{"vocab_size": 32000, "norm_eps": 1e-06, "attn_scale": 0.183, "extras": ["some layers without attention", "local attention windows", "shifted keys", "gated attention", "hashed n-gram embeddings", "a smear gate", "an embedding shortcut", "learned residual scales", "skips across layers", "capped logits"], "dataset": "wikipedia_en"}
Each number is 128 + 32 x the weight over the matrix's rms, rounded and kept within 0 to 255. Layers, rows and columns count from 0. Numbers have three digits each.

# layer 2 attention key, 256x224, rms 0.124, rows 234-255, columns 0-55
216120118174106160108215135101170127196173095213165132135040082197169039065080154097091108132177125131098104155140088093141093125119104167134158090160069156118148111170
198162086175175081138083126168121174202077110093112076199134128226138111200119122157127043133213123118131075076078232121177096085141105152162188075177137123122129106104
051129109135117117200065124187113126105133026129051121181151198253191154106062136177105061119161133075189140103135098125130055136132126142177112155137132156118157080099
056175186159154065124155150163089152107137150108093091152144149127118125142050100109126080136142163092084099102143059081108085056072132125084128166124113164130158111083
096179107142191164145079186215110101110080193160082134138107099142170214121150154151230137049116116108140109148108097130065074153146093105199100077051094172092123143124
183168104193121169117119216170164034066112155109093128123122135163171079185174100097110148110022116160082174166117141087130114149038154120042133049112148109153109107161
125152157085205118120132147079102182097138128108096201103110121146204092096124115082123077071148151212137110121143142073154155187175155161195166095060073103104098142131
132102108180090150089141129077179093065030183094003137080158070056139113195091127111095113206144180135059124140130148145137098137145108130125102124143137182087137176129
185152139173144121146185186048118187077164093075175146043166180155096101078056099124137144121181113193150222129147071097199178191159180213101103096149185150104180115107
159127172145197123194159157108136146099074123130138158171111072134166154167095170145095079097147140104178115144121166111059121148055141108140150086166181102138168143176
044140153104104069103144105173159141112140071134110151207182150090108112120066071150117105129131099197051115097090089161155073149139113093100097170217115169163142143144
134094087154086182159064154146088056189218046174168148153084121099162096126158100102048183136093139165159212172255156115172121062136122103128174176178192161051120082119
033152143139097120111112126183123119096142152124170140124107080081105072104132112114118111149092115119102132113125135113159178151157065099122147111110155115176100133092
129149098122103102137139127086118184156039201104160144234041146162101130173092149176146073069206104095107150098148119135123148161124162085073129100078110150160163130179
127083088246078168111178152131155143148065133055133092142172124124110097173173070111193098142159162112132122148105097095148214067133126167119107056134087157093144178106
123148118110172145088131149143117061152140113175092117066163050130000141153137119118102133141114118108121113150065064152063108114095165099130137146138154119097104141107
127137071123068090089127215098163110128152163084162136133136155181122126076096165116100143149157179094117122146138127118187145143111138153064151118169053065146091088154
056179134115126167164120079255066129088167068124097177143139162115116082119161110185131183139173095093116108128159151148083090083071115121141174098151155146114109128158
127150121106062096215122135187085125185165129140123171154153051116171130153222120092124116168116204135119169100122113108060121129072134078112117100196088158142163156092
153159115153086169116207130188173159126232165089144095060123203151159090183139204092140077109160128123096104166102095112122096160043122169112161069087086113149153116175
105147158098198141082138061136161093150141125152145181207165130128116158116135168176125168099099081101121062128060082148124110090104082158123117128157076087153102178099
076157042065141173082131095127145057117234172156130172074095108135128050103159148136059135106013153123087103121143153110108068175170116106095137179098026091098050123101